config.yaml
n_kv_head: 3
qk_norm: false
lr_head: 0.0084
decay_shape: "linear"
Each number is 200 + 30 x the weight over its row's rms, rounded and kept within 0 to 999. Layers, rows and columns count from 0. The size before them is the row's rms in percent of the matrix's.

# o: layer 5 attention output (transposed), 192x384, rms 0.0502, rows 98-124, columns 256-383
# v: layer 5 attention value, 192x384, rms 0.0501, rows 99-125, columns 256-383
o98,080,125,221,208,156,166,184,173,221,233,218,220,175,201,140,179,217,218,214,176,225,224,157,182,176,166,248,201,210,245,193,166,237,245,169,169,216,172,241,203,221,190,222,187,167,246,202,260,227,201,178,192,214,191,178,226,201,150,216,204,186,175,187,247,206,238,196,205,254,242,207,229,196,187,221,168,218,204,238,211,238,183,228,180,170,179,206,195,224,220,160,212,201,223,221,163,220,202,163,161,209,180,198,140,215,189,216,203,199,213,166,196,127,193,205,216,201,205,209,199,198,156,211,197,198,189,191,157,123
v99,071,154,217,202,193,231,225,164,185,225,234,169,168,169,203,181,178,140,189,238,190,250,156,206,202,198,156,173,208,206,183,177,253,199,196,248,186,209,179,185,198,182,184,180,215,166,165,197,160,167,219,219,197,230,201,231,196,283,239,213,207,220,215,164,294,196,161,185,210,184,236,165,226,206,219,173,191,185,156,178,149,252,200,246,187,182,228,222,252,245,184,213,145,222,208,223,213,252,166,181,164,205,177,250,185,178,193,202,128,186,192,217,215,243,186,172,219,189,263,221,180,232,158,206,196,177,209,200,221
o99,069,219,156,190,222,186,226,155,204,169,137,198,224,235,209,228,220,185,210,192,170,219,233,189,219,194,224,237,188,250,234,138,152,168,187,214,196,197,155,213,226,228,216,183,152,229,200,237,234,235,219,192,229,217,172,191,209,156,193,167,172,215,139,183,196,191,204,200,153,171,170,214,235,215,217,222,208,154,184,194,179,195,175,239,216,256,190,264,168,229,211,196,229,162,147,203,225,213,228,179,217,243,173,157,168,235,171,199,206,227,192,162,188,216,209,203,230,175,228,181,230,201,208,175,228,170,213,176,240
v100,076,192,202,188,111,123,196,180,227,226,209,224,274,173,197,233,222,199,171,178,192,199,245,244,196,198,206,154,134,214,229,153,156,166,198,230,171,193,201,191,186,292,233,202,172,180,220,207,206,210,240,102,212,201,193,211,221,159,160,260,206,194,247,222,207,185,147,200,227,174,157,190,186,211,113,217,239,184,189,134,203,223,191,205,184,204,177,194,287,219,208,186,278,267,154,144,209,204,248,227,194,226,213,217,165,181,186,207,203,208,205,238,224,166,211,172,226,202,169,194,138,173,244,242,175,164,189,175,183
o100,076,177,218,154,217,243,211,147,207,193,212,217,147,230,195,185,239,208,228,196,230,237,178,205,237,218,204,224,187,193,191,239,237,186,191,182,219,170,202,194,194,191,248,195,214,213,196,221,193,194,226,197,230,185,205,183,190,225,217,191,176,186,174,184,246,194,170,235,251,213,213,205,204,192,215,182,229,272,192,203,288,176,305,194,213,160,178,162,172,174,174,228,184,162,255,210,148,213,233,205,230,231,230,194,246,170,167,166,172,213,218,251,148,236,162,188,204,219,189,209,211,197,221,191,156,230,195,205,232
v101,069,205,158,172,152,176,177,236,190,193,161,236,190,181,194,186,169,165,195,169,224,176,198,215,194,211,190,154,218,153,169,235,226,189,161,185,182,255,196,250,198,201,196,235,220,179,222,227,155,171,171,165,148,160,181,237,190,213,187,204,231,199,222,236,139,215,248,211,229,232,169,210,188,197,182,233,212,225,203,219,203,200,199,164,200,206,200,214,145,236,184,272,161,183,230,175,214,205,175,203,223,206,186,175,147,203,186,239,211,230,198,178,282,271,222,225,235,187,238,215,186,216,180,212,165,204,201,167,227
o101,072,222,218,182,221,196,193,170,156,171,259,180,207,167,249,232,202,248,189,197,186,202,210,188,216,150,194,217,184,170,198,202,197,167,275,168,220,134,198,204,179,215,168,219,225,200,176,203,155,191,197,164,174,220,161,178,224,194,163,166,212,178,209,181,198,190,232,186,162,229,196,205,178,192,175,221,244,174,190,183,162,209,196,228,228,96,165,217,200,193,274,215,194,195,148,197,179,151,245,226,240,225,174,203,238,237,218,227,242,195,191,136,241,157,166,193,174,197,185,207,216,179,164,176,243,167,206,204,271
v102,076,191,215,239,180,231,178,164,168,226,134,176,275,220,264,192,213,162,220,194,202,133,197,219,190,228,161,176,219,199,226,306,188,187,214,161,154,204,188,232,171,139,199,227,162,201,205,199,189,226,171,177,185,180,182,150,216,222,181,190,192,187,222,253,174,255,244,214,131,165,175,206,213,198,194,193,187,218,202,211,213,194,212,144,221,211,209,203,195,166,176,203,189,202,207,202,228,200,186,206,176,176,187,138,244,249,242,186,207,200,202,175,216,263,202,253,187,197,165,186,235,199,177,205,198,210,182,214,298
o102,080,243,189,231,171,196,189,223,224,180,198,225,179,198,126,195,178,229,194,227,190,208,162,172,213,182,204,220,175,182,133,200,244,222,257,220,175,183,236,221,166,215,151,210,242,160,233,271,223,165,188,226,227,167,212,221,164,192,220,217,207,155,203,208,254,145,163,187,216,224,254,176,220,175,207,173,150,152,202,197,156,240,185,219,191,151,165,198,197,192,195,180,177,237,202,199,178,187,188,230,195,131,208,202,231,218,192,230,189,232,178,179,227,209,175,186,144,199,141,252,171,187,164,219,243,199,203,205,207
v103,064,194,204,209,238,151,193,195,255,211,154,238,236,202,237,163,152,172,206,218,204,170,186,229,203,240,187,163,231,232,210,265,222,181,215,203,142,166,185,235,215,179,167,184,230,217,199,209,281,217,193,163,149,220,220,195,198,187,244,224,228,221,221,194,166,227,248,220,200,220,174,170,187,219,216,202,217,196,209,186,210,214,221,181,214,157,236,170,248,238,165,227,200,188,209,186,231,171,215,197,191,185,192,160,203,185,152,179,180,214,239,229,177,202,172,240,197,266,198,165,217,175,192,204,259,211,264,193,182
o103,064,280,239,147,225,191,227,251,232,127,178,168,198,207,246,198,272,205,183,189,200,198,210,208,271,219,180,220,191,186,195,199,179,192,237,200,176,243,192,141,211,174,222,260,176,172,241,234,153,176,167,218,220,207,132,219,193,209,238,191,176,169,220,200,208,212,157,211,200,217,164,238,178,201,114,208,147,153,204,159,207,211,215,192,189,153,160,264,202,217,203,202,170,191,233,197,162,168,177,225,254,193,227,241,198,203,215,191,173,207,166,233,204,200,128,189,212,201,231,188,216,220,118,239,184,183,204,193,249
v104,083,166,191,227,131,163,189,224,206,188,221,175,172,183,220,241,246,210,200,218,157,154,202,128,213,190,175,171,177,202,167,171,166,225,184,131,197,228,147,200,183,237,206,205,199,225,276,216,181,145,174,241,271,191,218,219,220,206,190,205,176,242,198,201,168,229,171,175,235,188,223,194,235,128,144,148,183,166,179,239,191,198,168,198,220,182,201,202,225,181,203,165,287,264,169,226,188,189,186,182,173,224,279,222,211,218,243,247,203,188,206,172,255,180,210,188,199,163,167,190,211,208,148,199,226,210,160,223,129
o104,085,170,161,180,215,233,173,166,214,252,218,227,198,229,212,237,169,186,210,229,162,216,126,260,198,247,227,159,227,205,228,247,213,202,125,211,208,182,189,210,198,145,167,174,231,179,219,171,178,174,184,204,235,184,172,198,236,210,202,258,198,179,186,178,230,232,213,180,261,176,248,154,193,231,242,256,236,207,223,242,214,196,199,160,214,225,191,198,185,147,196,185,219,183,266,222,247,162,219,262,190,242,208,225,226,178,213,185,237,224,230,252,188,191,257,211,139,261,178,217,219,192,217,163,215,214,222,212,201
v105,073,202,254,249,175,223,233,184,210,227,129,201,182,196,170,196,195,148,155,229,263,251,162,225,227,239,164,179,197,189,166,165,240,181,215,169,282,239,212,197,240,240,227,208,131,261,151,170,212,221,212,188,181,221,196,171,211,159,218,152,208,206,242,154,207,166,169,175,141,200,199,156,214,205,187,186,211,182,196,196,253,200,193,196,193,187,215,195,192,180,156,166,199,211,212,203,233,212,199,207,175,197,232,270,191,173,202,190,138,189,198,192,211,188,171,206,243,156,221,234,143,234,186,195,164,213,174,195,185
o105,073,208,159,129,238,203,214,199,163,199,189,183,185,162,182,207,204,159,173,167,164,187,225,200,213,157,244,191,209,233,222,192,184,204,213,215,207,232,203,202,192,173,181,261,204,187,188,207,226,185,229,239,220,186,140,253,190,188,199,224,207,193,223,182,178,173,236,185,231,174,222,204,186,166,213,200,158,174,172,193,154,218,196,190,208,191,226,204,206,249,155,167,191,133,160,199,241,202,230,192,232,220,205,141,142,180,189,183,253,168,183,254,252,169,175,206,133,190,250,174,214,191,257,242,221,181,195,139,232
v106,071,244,210,139,128,183,190,176,133,200,214,231,247,185,249,203,175,299,195,137,192,178,226,166,190,200,245,192,129,165,191,154,175,217,180,181,180,131,167,223,217,245,221,253,227,218,293,227,182,165,210,191,272,189,156,184,223,195,167,260,195,197,214,221,193,211,177,181,207,236,161,229,229,205,222,225,195,236,193,180,161,209,208,245,177,221,222,212,219,166,202,243,230,169,180,154,186,158,218,169,228,224,219,172,177,203,206,215,249,196,178,192,245,178,216,201,196,213,184,192,177,160,251,135,171,192,138,162,246
o106,073,123,199,218,214,239,150,169,255,211,237,181,199,210,177,194,205,200,204,193,232,206,194,227,142,271,166,245,193,247,197,218,209,208,229,218,207,213,210,199,169,164,186,162,242,193,206,201,179,222,222,170,226,215,235,168,206,223,180,194,165,228,193,178,190,228,152,192,223,193,254,182,192,182,207,190,231,219,175,225,218,202,210,219,220,160,159,171,178,163,236,167,232,200,201,203,193,241,198,171,155,204,200,197,218,207,197,221,217,203,207,145,173,250,217,191,219,198,151,205,198,225,229,177,194,244,227,239,193
v107,078,218,162,260,191,183,188,122,166,225,232,228,181,212,175,282,246,167,189,205,244,244,198,161,189,177,177,201,177,181,205,166,183,235,194,221,173,200,146,184,203,169,203,200,172,194,218,186,190,156,231,194,250,213,195,185,163,293,187,193,154,179,188,234,235,143,210,178,243,154,212,183,265,176,194,138,225,204,181,178,191,261,216,209,203,206,148,231,281,263,170,163,201,202,232,209,202,212,176,196,151,183,181,228,247,181,174,229,166,204,198,181,235,221,172,210,186,166,141,186,199,209,211,203,181,163,250,191,204
o107,075,176,194,246,176,184,197,197,242,190,198,226,222,263,194,250,199,137,188,188,177,215,157,213,244,223,212,245,232,233,197,187,223,209,138,236,171,151,182,197,176,234,184,186,182,145,195,235,213,194,223,201,236,162,199,192,173,167,211,247,204,208,172,234,228,243,169,181,188,155,229,179,232,202,227,204,177,248,188,218,176,202,221,179,152,210,208,224,140,114,149,218,236,191,173,206,176,226,202,265,203,186,178,169,186,167,195,261,204,208,227,155,199,216,216,202,214,181,163,201,184,211,241,224,219,225,199,213,229
v108,066,181,183,222,165,218,195,199,168,209,199,150,229,188,167,226,271,212,179,213,165,177,207,167,174,266,230,190,194,207,194,160,185,186,243,194,191,215,205,150,140,161,197,197,227,168,211,156,157,201,182,211,212,218,179,191,212,237,171,246,140,169,177,207,244,218,189,154,151,187,208,247,181,218,222,212,202,221,222,172,192,221,225,155,185,231,168,217,277,242,191,155,235,172,185,221,222,204,252,168,163,255,207,208,197,223,227,182,229,226,260,172,221,185,199,207,189,186,113,220,230,198,247,209,238,161,186,220,180
o108,071,173,229,215,213,207,234,178,231,206,198,198,167,256,194,203,146,212,215,202,228,264,114,226,211,227,204,232,190,183,184,218,212,246,184,221,213,197,162,202,212,216,200,181,201,230,228,251,304,180,179,216,228,147,274,218,173,195,148,162,161,241,189,217,284,207,190,227,212,232,213,157,194,146,184,159,191,238,244,241,194,199,182,206,190,224,186,155,180,149,201,207,219,202,215,255,190,217,170,191,211,206,199,224,201,187,251,261,175,214,203,177,204,260,154,189,225,206,210,197,182,147,232,262,187,249,184,186,194
v109,081,203,157,192,163,207,212,193,178,180,220,251,201,213,147,206,196,240,194,247,194,233,254,194,235,213,195,225,162,210,212,161,178,186,151,201,214,191,172,150,204,177,245,245,224,164,232,165,142,185,218,138,198,171,215,186,212,289,189,235,209,149,234,251,172,208,227,207,216,147,151,156,209,209,194,169,241,185,216,168,148,231,215,230,181,244,175,196,192,199,191,242,146,193,210,146,208,205,231,160,162,164,195,214,171,160,164,195,179,195,222,241,236,194,226,203,183,197,215,208,236,201,221,184,199,175,209,200,193
o109,086,164,186,273,248,213,207,227,218,227,194,157,208,246,186,184,160,228,232,213,219,195,250,192,207,260,190,208,181,203,190,152,171,182,167,191,205,206,190,163,200,204,173,139,187,232,102,205,250,215,161,211,215,212,248,220,213,237,165,197,188,249,171,217,198,220,223,212,186,180,235,261,208,209,167,197,196,196,197,241,249,236,161,164,201,154,256,155,198,166,225,225,261,240,232,194,174,193,183,181,242,230,166,253,181,232,242,205,253,192,197,197,202,260,158,186,254,189,245,170,197,201,189,218,133,210,185,227,198
v110,073,186,189,202,140,205,171,208,186,216,211,161,185,167,192,213,271,264,267,201,186,188,205,142,226,177,220,180,199,211,162,216,194,219,217,185,210,277,169,211,123,166,172,199,221,159,211,166,142,220,109,214,269,195,139,230,188,176,146,171,141,169,232,205,197,211,157,214,255,206,245,224,175,231,199,172,210,224,183,201,173,184,208,218,226,179,119,205,217,217,230,187,242,197,194,192,143,232,213,144,203,218,212,161,190,156,201,210,167,174,180,177,157,211,163,183,197,226,172,186,242,203,200,243,261,237,223,229,151
o110,077,135,186,215,247,203,193,173,221,253,206,172,210,170,186,175,233,188,179,212,203,236,152,248,156,222,158,197,176,195,162,252,193,205,174,196,181,174,230,211,196,167,184,219,198,218,241,192,277,175,240,191,213,158,243,203,193,244,217,208,210,213,169,220,201,190,216,192,199,212,225,134,166,244,201,247,206,214,232,253,213,225,183,216,187,217,239,171,163,183,176,181,199,183,188,226,185,245,231,176,178,264,163,232,179,215,254,213,257,238,235,270,202,179,210,191,219,224,137,165,170,178,246,209,214,241,233,244,232
v111,068,236,220,241,167,231,217,148,203,219,240,228,200,206,265,215,197,216,181,156,190,207,251,186,211,189,240,208,210,217,222,236,196,208,228,200,211,205,164,213,217,199,286,175,222,181,180,228,208,202,253,202,202,205,206,255,232,233,198,202,214,237,179,196,182,202,190,218,205,140,175,185,171,229,184,160,252,183,144,188,206,262,175,191,136,176,183,184,176,233,228,167,175,176,216,181,205,228,227,190,197,187,165,266,184,217,258,126,158,218,174,204,241,212,198,189,201,208,231,238,165,213,219,189,161,157,222,244,229
o111,073,174,210,223,181,204,250,170,210,190,197,167,186,187,157,209,221,202,199,205,205,177,185,189,198,226,186,171,162,218,202,176,241,157,146,219,201,228,228,223,227,174,143,172,201,219,267,196,218,226,198,161,209,231,154,212,233,211,239,178,195,226,219,187,201,179,171,203,168,206,210,208,230,204,182,216,248,242,221,208,223,193,179,189,228,217,208,242,208,186,166,228,198,249,261,205,212,179,177,171,202,193,320,126,205,238,180,218,177,221,164,245,192,248,174,210,231,162,202,197,199,156,175,176,179,172,213,147,197
v112,064,256,255,244,243,152,275,173,135,190,224,198,210,160,212,214,197,228,217,176,189,193,211,185,219,183,208,209,212,140,239,197,215,162,192,149,250,209,192,158,223,238,210,170,179,159,237,237,219,286,265,176,221,178,208,178,217,190,187,218,212,188,180,227,191,162,194,222,243,136,204,213,213,243,154,215,184,226,149,174,225,265,164,205,193,180,204,244,205,184,196,174,190,143,176,170,237,196,182,262,220,229,134,171,188,207,207,157,247,219,189,234,171,150,185,165,179,203,171,165,179,179,174,151,200,244,204,234,248
o112,068,182,220,235,184,259,152,188,253,216,201,227,208,181,180,217,208,163,176,191,218,173,211,216,165,237,218,164,198,250,170,195,246,203,222,199,163,240,236,191,173,159,162,171,182,180,232,164,174,196,192,197,212,230,156,233,233,205,222,207,187,212,159,166,187,242,167,199,177,226,196,199,163,175,215,197,216,227,197,183,225,189,233,191,232,218,197,224,177,158,175,193,187,229,204,237,177,211,212,232,180,159,204,150,276,250,187,180,140,214,208,174,190,238,189,210,236,210,212,193,226,242,204,222,202,181,227,219,195
v113,072,223,174,234,196,224,172,216,228,198,157,188,212,198,220,238,216,201,179,179,172,176,211,265,226,141,186,142,268,181,166,197,198,207,184,302,197,138,187,207,222,169,234,201,176,218,191,186,242,197,211,192,198,224,216,202,153,155,197,195,201,229,220,188,187,221,191,216,153,257,206,205,232,200,176,196,191,166,200,231,233,249,184,183,212,176,184,209,240,213,224,176,203,234,92,153,159,184,246,233,150,260,227,172,200,230,164,210,196,236,152,189,188,169,235,217,221,186,219,216,174,207,213,204,204,208,242,196,165
o113,074,199,235,117,154,173,140,176,221,222,231,206,145,186,237,161,179,177,219,212,219,202,170,202,201,144,222,231,170,213,175,217,214,250,202,186,192,255,200,226,152,201,213,252,188,191,214,202,173,193,192,166,196,172,163,156,211,144,237,201,179,156,242,259,169,192,154,188,174,164,241,218,165,250,212,206,233,192,228,177,253,201,200,206,205,184,200,218,248,208,180,188,177,178,229,200,193,158,206,166,240,170,237,209,215,163,180,197,199,214,166,265,159,185,195,205,187,214,269,200,232,146,175,174,214,204,180,147,231
v114,070,179,174,163,167,196,203,312,186,216,147,202,188,193,224,129,181,196,196,198,256,196,183,229,241,193,268,194,196,212,208,197,241,248,152,178,131,206,205,283,221,162,170,166,204,173,233,169,210,196,164,235,189,198,180,210,197,186,213,172,211,199,204,220,220,170,196,231,234,202,205,195,222,195,200,180,204,203,111,211,217,173,199,215,226,193,197,187,177,195,210,198,189,221,198,192,169,210,203,216,220,184,290,182,234,186,241,229,191,191,183,239,162,165,193,205,204,240,221,196,194,196,197,200,199,182,216,198,202
o114,072,254,187,154,270,216,206,199,185,198,187,232,217,227,238,233,259,209,195,225,127,201,173,227,200,239,176,258,201,199,206,167,249,252,188,201,179,159,171,178,233,200,184,221,182,204,177,168,162,249,188,240,224,213,202,247,208,166,212,192,173,197,218,178,226,179,249,157,164,235,228,189,232,198,262,236,216,210,251,170,198,153,162,215,190,177,190,153,169,236,177,137,220,206,138,179,222,208,168,192,228,207,161,199,120,231,187,186,237,220,168,218,175,187,232,257,193,195,206,236,201,185,184,194,191,213,231,223,257
v115,073,211,170,178,224,227,206,177,182,211,126,187,199,206,223,228,195,157,209,200,208,178,202,191,179,126,139,206,203,170,174,218,196,168,231,241,200,208,182,193,204,180,173,176,232,212,153,209,158,248,247,156,194,198,196,171,218,192,170,197,240,204,236,222,200,191,215,187,207,160,203,97,190,174,189,197,142,182,182,248,157,178,172,275,205,204,179,162,169,191,217,227,197,222,180,240,243,182,181,161,153,176,149,110,146,207,171,232,187,237,198,254,168,268,145,258,176,215,218,159,232,226,212,227,214,226,210,183,221
o115,078,183,256,200,192,240,146,167,230,216,246,250,240,187,159,219,173,221,196,178,184,165,195,224,207,221,189,196,197,177,183,204,223,251,176,192,206,188,211,187,204,215,196,267,214,170,231,204,181,198,206,185,217,227,174,165,240,174,191,243,245,152,126,196,232,161,209,196,180,234,202,211,214,207,199,211,219,219,198,187,214,232,234,218,193,208,225,175,207,167,186,240,186,211,238,196,211,200,228,256,163,154,199,222,229,197,200,206,182,165,235,146,222,171,238,220,193,199,174,202,209,228,169,136,264,223,167,195,164
v116,071,199,163,168,216,224,193,216,165,212,232,148,215,228,213,248,202,225,127,206,192,185,224,177,221,227,228,167,221,231,206,197,227,191,191,173,208,168,241,194,217,210,234,184,213,207,245,233,203,166,152,226,190,219,222,230,209,133,191,267,209,179,169,168,198,210,197,222,228,199,192,186,224,157,203,235,168,239,213,175,183,196,166,204,225,226,249,172,142,181,235,195,220,207,239,192,191,156,260,182,220,184,175,238,173,171,173,201,198,200,197,179,223,177,186,205,221,179,223,218,193,230,201,194,209,191,185,187,198
o116,072,151,165,150,222,257,243,227,193,236,210,209,166,193,231,192,137,179,194,198,243,170,234,221,234,222,182,255,187,193,208,175,212,171,282,217,214,211,146,196,175,217,199,188,211,205,217,154,176,236,246,194,187,179,215,146,257,189,179,146,171,256,198,201,161,180,183,199,195,225,174,194,155,251,180,202,230,204,215,225,209,205,188,212,210,176,185,189,249,169,222,201,227,202,213,215,235,198,179,174,198,213,245,212,187,238,224,187,211,186,170,231,198,174,231,181,162,181,170,217,241,191,193,170,203,192,188,201,157
v117,075,215,184,173,229,203,209,208,163,198,168,275,247,218,144,222,174,185,125,203,227,185,207,159,203,183,138,189,213,141,196,141,199,235,158,266,196,183,226,199,264,241,186,240,173,291,232,185,205,154,191,132,254,222,196,204,188,210,207,207,197,209,180,202,203,242,257,168,206,275,191,228,192,180,222,220,156,213,253,154,176,175,226,195,217,197,224,200,238,206,193,232,218,185,169,209,195,192,187,223,216,186,198,173,176,147,130,152,165,213,195,196,219,203,208,217,244,196,217,163,184,170,233,209,165,206,189,176,181
o117,076,195,260,184,183,155,183,186,183,229,223,229,205,206,174,234,162,162,186,208,186,204,235,175,252,157,216,240,213,201,205,220,166,230,233,174,215,221,203,208,198,214,229,221,191,206,116,169,169,221,192,186,144,213,217,199,171,176,165,192,198,167,265,223,159,213,175,179,209,198,212,234,212,182,162,160,171,174,237,183,165,213,183,191,163,205,202,227,175,182,226,184,229,152,213,157,233,218,200,193,198,196,147,195,231,198,212,190,240,181,216,193,181,220,183,180,207,133,167,230,199,213,229,219,211,161,184,223,216
v118,071,236,189,243,163,230,142,160,222,225,187,216,192,196,239,195,206,193,215,206,166,246,206,177,203,195,222,194,183,184,189,165,192,275,182,183,208,193,169,198,203,180,236,220,172,239,285,200,177,214,201,150,186,195,211,188,194,163,211,164,146,188,173,192,170,170,197,205,264,229,210,210,207,156,147,197,206,212,184,164,206,219,202,211,228,199,158,149,142,180,248,174,199,194,226,146,143,207,205,186,180,202,191,224,178,201,132,227,157,204,176,173,215,189,191,241,219,155,206,252,201,168,155,205,170,200,201,182,235
o118,073,226,126,219,198,159,192,220,151,209,228,201,157,257,199,195,208,161,220,178,180,144,208,202,182,167,176,249,156,222,204,220,196,181,183,196,208,155,229,227,97,177,198,224,177,199,221,208,197,184,270,161,192,171,198,168,193,225,208,179,205,239,172,257,215,211,176,168,203,146,266,164,211,217,203,189,177,191,182,218,226,202,225,191,172,163,206,151,235,181,209,197,216,173,176,159,188,188,249,204,195,218,234,202,204,190,205,218,234,192,174,221,224,198,221,133,191,218,175,180,217,201,228,211,154,221,227,214,240
v119,075,238,223,187,164,206,228,193,182,173,173,253,175,190,186,149,207,170,164,159,203,217,224,239,174,219,160,209,218,171,193,203,190,240,179,189,164,177,232,183,195,235,176,219,171,232,217,196,182,234,197,202,193,182,173,223,172,186,211,145,264,164,251,226,199,184,214,167,177,232,192,130,216,209,242,211,179,242,225,212,196,193,260,259,201,204,167,198,168,189,188,190,223,178,169,220,224,209,168,168,148,214,180,155,208,181,126,194,129,212,201,200,192,207,211,251,158,225,212,175,211,192,226,230,177,199,171,181,196
o119,077,223,258,229,200,195,174,205,210,203,219,207,179,139,104,237,194,228,191,198,132,198,216,233,178,208,203,170,193,178,215,188,197,237,253,144,173,241,233,179,218,122,190,284,182,182,168,159,156,210,164,177,162,241,162,224,247,209,240,216,185,151,226,219,161,206,233,191,213,209,201,216,180,167,153,222,171,163,140,250,209,212,185,171,141,183,175,203,209,186,209,203,197,191,210,172,219,211,210,184,235,212,174,202,210,224,192,221,241,157,190,204,190,164,191,261,176,165,196,191,171,205,197,160,244,232,201,229,221
v120,068,240,240,209,157,222,189,196,194,181,181,194,160,176,174,228,201,229,172,210,246,170,193,221,201,235,181,234,231,208,157,153,134,234,265,251,265,230,157,147,226,271,241,199,224,185,186,191,167,201,248,244,154,170,204,170,174,198,195,230,185,213,212,180,169,129,169,172,194,206,200,212,151,219,183,204,195,152,196,287,255,236,199,195,182,209,167,243,231,189,198,156,199,169,183,160,182,234,232,177,211,207,231,166,198,189,171,174,172,203,211,172,161,175,171,178,198,181,212,175,207,201,220,237,167,219,150,247,89
o120,068,190,234,177,173,162,199,179,180,212,224,145,170,237,256,190,209,238,179,209,190,163,193,195,201,166,235,219,180,201,212,245,214,227,173,183,214,161,210,193,190,167,131,245,166,218,194,155,223,199,182,191,212,239,149,242,197,207,215,212,182,203,218,204,224,248,182,177,187,222,221,185,184,152,230,221,239,167,186,170,171,182,254,174,216,173,256,203,199,216,168,201,194,200,239,201,224,160,205,197,211,188,222,204,220,200,258,218,217,169,226,166,186,180,187,193,216,276,218,191,146,192,228,217,187,220,185,144,252
v121,072,198,205,186,191,164,222,218,160,226,204,239,216,214,215,208,165,260,171,214,189,125,220,227,165,277,175,204,207,188,243,205,217,163,220,195,214,221,176,159,173,188,220,211,174,138,225,172,192,219,236,257,224,167,185,204,244,206,249,253,175,227,191,149,186,230,212,211,174,208,181,201,180,204,208,234,197,203,180,124,115,219,213,175,166,208,237,245,207,243,191,192,244,184,175,186,247,192,216,200,209,151,101,154,259,202,205,201,155,228,213,225,262,202,175,156,238,206,208,189,257,196,196,227,161,217,214,175,209
o121,072,245,236,204,223,228,195,156,213,140,181,199,206,180,148,227,228,176,156,170,215,226,182,126,204,179,197,247,230,258,222,176,181,198,238,266,211,177,171,236,241,158,156,151,197,219,224,238,203,190,214,192,231,198,142,170,190,215,146,225,222,179,201,171,218,225,112,189,274,264,191,239,186,169,182,168,166,244,184,178,247,205,166,223,234,223,178,205,176,196,134,251,222,216,280,183,186,243,183,174,195,218,213,192,254,218,212,183,189,192,222,201,182,204,225,229,262,164,157,187,205,247,210,205,185,190,202,228,230
v122,085,240,185,247,204,244,181,141,155,187,303,173,219,207,186,208,238,166,219,205,164,257,192,227,226,139,176,225,153,216,218,192,203,175,187,179,223,240,212,195,214,218,192,194,185,183,229,209,164,229,226,232,209,190,194,211,226,238,199,226,235,233,155,246,179,205,227,228,248,162,185,205,230,222,152,203,163,200,235,118,197,212,196,272,195,194,169,239,226,161,187,253,237,193,152,208,227,210,140,186,175,199,163,216,172,186,182,199,210,203,150,220,213,143,225,228,209,139,175,172,177,195,187,155,186,162,200,173,148
o122,085,144,200,269,178,204,192,198,175,240,211,294,185,234,190,267,162,171,212,207,168,209,229,176,211,173,239,236,227,231,190,216,250,181,159,170,208,179,179,209,170,209,172,188,146,197,141,179,222,235,208,193,208,273,206,234,131,161,214,195,178,205,167,179,220,193,125,202,183,209,210,166,234,179,194,257,237,213,139,215,215,165,191,178,191,219,209,196,219,168,215,182,218,217,227,268,209,187,208,252,209,202,195,190,218,253,174,167,196,213,239,199,144,269,224,179,181,181,185,207,186,221,223,199,203,185,184,207,194
v123,075,176,212,217,150,185,204,176,179,184,209,212,226,171,225,288,202,271,235,148,182,260,203,228,250,160,197,225,202,231,221,199,226,187,217,203,160,183,257,176,221,241,223,211,187,199,243,191,189,229,237,177,200,216,131,184,217,234,187,186,138,198,221,180,146,223,210,126,159,193,189,210,192,152,168,170,199,162,197,262,250,221,214,184,171,193,158,236,271,273,199,175,278,237,176,227,189,226,183,205,211,216,207,221,222,243,149,200,187,142,232,201,232,201,211,206,205,220,123,231,176,203,223,225,186,222,181,236,187
o123,078,234,160,165,217,187,179,198,243,211,256,206,172,187,179,182,193,203,207,203,232,180,148,171,204,226,255,125,201,185,220,226,200,182,183,203,205,158,176,240,217,165,178,255,261,197,198,213,234,195,192,189,240,189,225,216,160,209,194,250,221,219,197,219,267,191,196,203,257,213,230,195,191,163,158,186,203,222,209,207,161,185,220,190,196,238,143,185,189,177,192,302,198,207,266,195,187,152,202,160,273,190,262,214,201,148,203,192,195,249,205,213,193,170,150,209,229,230,200,178,222,205,190,189,180,210,187,197,197
v124,066,208,235,111,260,222,211,230,218,161,180,162,191,240,136,161,198,178,164,171,232,194,220,174,156,233,223,204,162,236,173,191,207,208,167,208,166,132,176,254,228,119,180,184,166,207,225,170,202,169,207,158,179,191,174,173,207,249,187,175,201,198,143,206,169,200,169,186,172,209,198,225,170,190,186,237,178,207,233,224,217,228,172,157,201,166,201,175,196,207,154,171,112,197,257,254,222,202,229,166,153,189,185,237,246,150,255,194,214,169,209,221,225,246,168,221,215,223,210,223,235,229,214,190,196,191,175,282,182
o124,070,186,175,191,185,165,196,198,213,203,199,188,217,225,231,218,198,221,186,183,172,169,205,200,181,183,148,205,184,128,220,191,191,212,242,216,177,188,211,229,197,259,208,188,167,180,241,209,248,216,211,223,218,181,243,162,176,198,181,191,188,252,248,149,206,185,245,172,232,202,213,191,220,126,188,159,158,184,209,223,160,217,183,218,192,252,197,194,157,226,190,189,185,199,203,189,228,211,178,132,239,168,183,180,185,243,196,280,184,200,190,156,247,205,234,180,200,169,177,206,193,177,219,220,189,201,184,159,193
v125,068,196,166,184,131,211,237,170,240,242,184,149,263,223,236,186,216,194,246,247,202,101,203,204,188,186,195,212,213,189,226,251,207,162,185,239,207,171,108,193,178,137,234,191,241,179,182,194,202,196,215,241,238,193,223,197,252,231,240,228,213,178,182,249,190,261,168,224,198,179,173,224,188,181,156,213,191,219,211,177,150,141,238,172,249,143,187,245,211,179,186,183,140,208,166,194,223,226,210,205,225,181,208,197,181,192,206,190,215,181,231,180,202,269,211,204,206,195,216,222,239,194,229,186,185,216,209,164,193